config.yaml
hidden_size: 384
norm: "layernorm"
warmup_steps: 200
batch_tokens: 65536
max_seq_len: 256
Each number is 200 + 40 x the weight over its row's rms, rounded and kept within 0 to 999. Layers, rows and columns count from 0. The size before them is the row's rms in percent of the matrix's.

# up: layer 9 MLP up, 1536x384, rms 0.178, rows 763-768, columns 256-383
# down: layer 9 MLP down (transposed), 1536x384, rms 0.0667, rows 763-767, columns 256-383
up763,115,186,174,175,207,238,144,237,282,134,196,166,231,277,222,209,260,195,298,241,213,212,241,159,184,230,249,218,256,200,226,207,156,295,211,161,207,190,233,251,166,204,198,186,199,199,171,153,200,214,215,208,244,202,168,257,179,216,225,202,116,185,177,213,170,194,241,257,156,176,187,187,155,192,248,255,122,226,165,153,160,205,197,218,229,208,229,204,216,137,135,187,154,234,147,194,242,249,247,192,176,110,217,115,118,231,187,242,158,154,251,161,316,156,178,221,152,234,215,161,209,205,157,257,212,177,210,225,220
down763,115,178,152,195,199,279,183,225,257,121,183,193,205,213,133,171,242,212,273,123,248,220,124,251,242,215,154,209,270,198,269,147,276,123,140,224,293,159,231,157,190,169,286,238,229,190,199,249,260,193,225,241,209,148,215,145,152,288,186,157,207,279,275,220,144,183,124,173,179,242,253,166,147,172,169,212,186,247,172,197,168,221,222,124,150,214,131,102,231,160,185,148,203,241,165,268,261,163,202,194,187,232,199,184,192,135,163,220,236,228,243,217,179,167,144,180,187,174,222,236,126,143,160,188,137,189,198,187,171
up764,103,195,209,180,244,144,218,190,193,174,169,198,254,204,141,182,182,156,191,187,207,172,220,128,153,90,239,232,175,199,175,206,219,184,200,82,192,101,261,199,186,240,317,201,173,205,211,153,167,186,205,185,180,205,244,192,230,211,203,282,247,282,211,232,127,158,190,203,216,146,182,205,127,208,213,247,246,200,244,177,215,222,166,253,211,234,194,207,250,203,299,169,93,243,204,217,223,270,129,135,156,213,221,196,166,241,233,195,218,255,236,223,349,204,163,213,209,172,175,241,153,105,206,268,201,185,173,199,213
down764,106,223,240,278,245,239,189,161,121,152,212,144,223,159,158,157,152,209,199,182,193,197,183,169,239,144,229,205,159,164,166,224,178,148,201,195,172,193,270,144,196,163,194,137,140,254,192,199,219,230,190,205,197,181,221,232,222,265,146,170,124,187,231,221,163,162,221,234,208,150,171,172,288,134,190,160,252,242,246,217,170,223,218,231,179,192,134,189,251,226,119,187,243,235,258,195,105,262,150,240,222,208,186,241,274,239,264,202,174,218,198,184,253,226,204,236,190,183,140,239,153,141,233,235,150,177,239,230,178
up765,095,212,147,223,173,192,154,228,152,216,169,180,265,248,234,202,158,266,232,185,135,199,246,195,209,176,279,175,126,189,212,257,154,186,182,133,213,200,241,219,179,115,183,118,202,213,157,288,232,216,179,147,190,181,222,104,180,307,158,177,257,167,247,170,210,241,181,211,204,242,228,248,228,282,212,167,105,200,256,153,236,222,197,206,180,241,238,185,223,140,147,186,178,256,202,240,179,217,252,205,172,213,142,226,114,249,176,167,224,198,212,188,178,172,180,206,153,182,166,167,201,207,188,205,183,147,218,205,142
down765,097,199,236,201,231,179,86,205,237,170,195,149,218,159,298,159,211,260,258,121,110,193,184,160,234,212,242,172,217,213,181,194,189,239,324,186,219,283,163,186,284,248,137,246,180,176,192,207,275,151,210,171,244,193,235,225,222,239,201,220,198,155,184,233,229,215,219,225,135,262,248,182,80,130,249,194,117,153,172,218,218,204,128,217,251,259,213,162,227,178,190,168,280,190,185,233,209,199,237,166,237,235,180,183,193,209,155,251,169,178,216,206,282,190,205,178,182,204,188,229,192,82,231,206,161,197,203,215,128
up766,115,162,215,254,213,173,229,201,209,131,192,208,180,260,155,201,164,197,211,229,213,177,167,222,211,236,188,236,190,161,241,242,194,148,212,211,240,222,214,200,162,199,185,170,273,210,170,243,187,228,169,228,196,176,188,149,269,276,269,198,228,165,194,270,171,218,177,176,183,210,197,217,222,221,174,212,172,158,203,242,130,183,132,231,172,239,264,211,190,199,187,233,221,237,242,246,144,254,233,229,154,147,158,150,230,164,219,276,166,201,175,166,166,248,209,203,233,169,177,247,277,107,211,122,263,195,264,226,227
down766,113,209,130,207,181,246,181,196,173,166,272,171,238,208,161,227,234,152,207,212,177,234,163,200,187,243,148,135,175,177,240,148,221,186,259,226,179,214,215,199,271,142,249,159,139,176,179,189,207,148,231,209,263,280,217,190,146,170,227,78,150,295,257,186,252,186,148,206,170,172,217,138,202,178,194,182,176,281,275,228,169,223,206,292,235,198,271,159,217,144,252,203,253,195,181,184,191,135,252,179,197,174,146,243,194,240,225,220,233,241,219,137,213,246,196,197,180,266,224,156,185,217,192,194,169,116,246,212,122
up767,106,219,162,200,212,191,217,175,221,184,250,184,231,237,210,235,161,259,191,199,218,187,209,136,231,239,186,250,182,180,233,202,208,220,207,181,224,169,171,208,174,267,194,206,210,171,172,114,214,269,204,150,251,256,198,152,278,236,236,251,246,218,148,203,210,181,203,177,227,272,183,214,157,220,119,166,210,166,144,174,161,179,190,235,125,209,77,229,144,202,225,226,237,148,176,178,232,142,203,172,266,193,191,248,206,205,220,202,167,137,195,179,110,190,156,179,222,168,299,131,230,191,237,213,259,143,162,228,216
down767,114,255,196,215,223,173,190,203,190,189,110,206,150,242,206,210,202,211,210,174,211,228,244,192,243,183,247,112,173,277,197,196,224,207,210,226,213,201,234,203,216,178,196,226,185,227,182,185,208,182,199,135,225,230,211,173,213,261,213,221,181,132,166,162,142,211,195,170,213,225,247,131,247,232,252,189,200,166,151,185,203,129,133,203,201,244,106,285,144,259,160,181,78,74,184,172,196,218,163,232,199,267,202,158,227,240,184,271,183,190,225,173,234,238,197,236,236,154,215,191,202,157,214,212,178,215,172,196,219
up768,116,145,186,222,174,232,234,111,126,207,224,207,253,155,249,270,180,328,201,169,231,258,143,218,181,173,207,228,187,221,264,217,218,200,131,230,211,103,231,169,193,225,195,187,212,221,207,216,177,146,180,182,273,138,168,232,147,214,260,178,202,220,260,237,237,196,164,225,177,224,241,235,194,185,155,180,155,245,178,215,168,139,194,186,198,218,181,221,188,172,173,237,204,212,219,216,217,256,199,185,262,232,256,181,237,223,189,129,140,191,157,162,287,138,188,192,210,199,230,217,167,155,206,197,217,220,183,142,202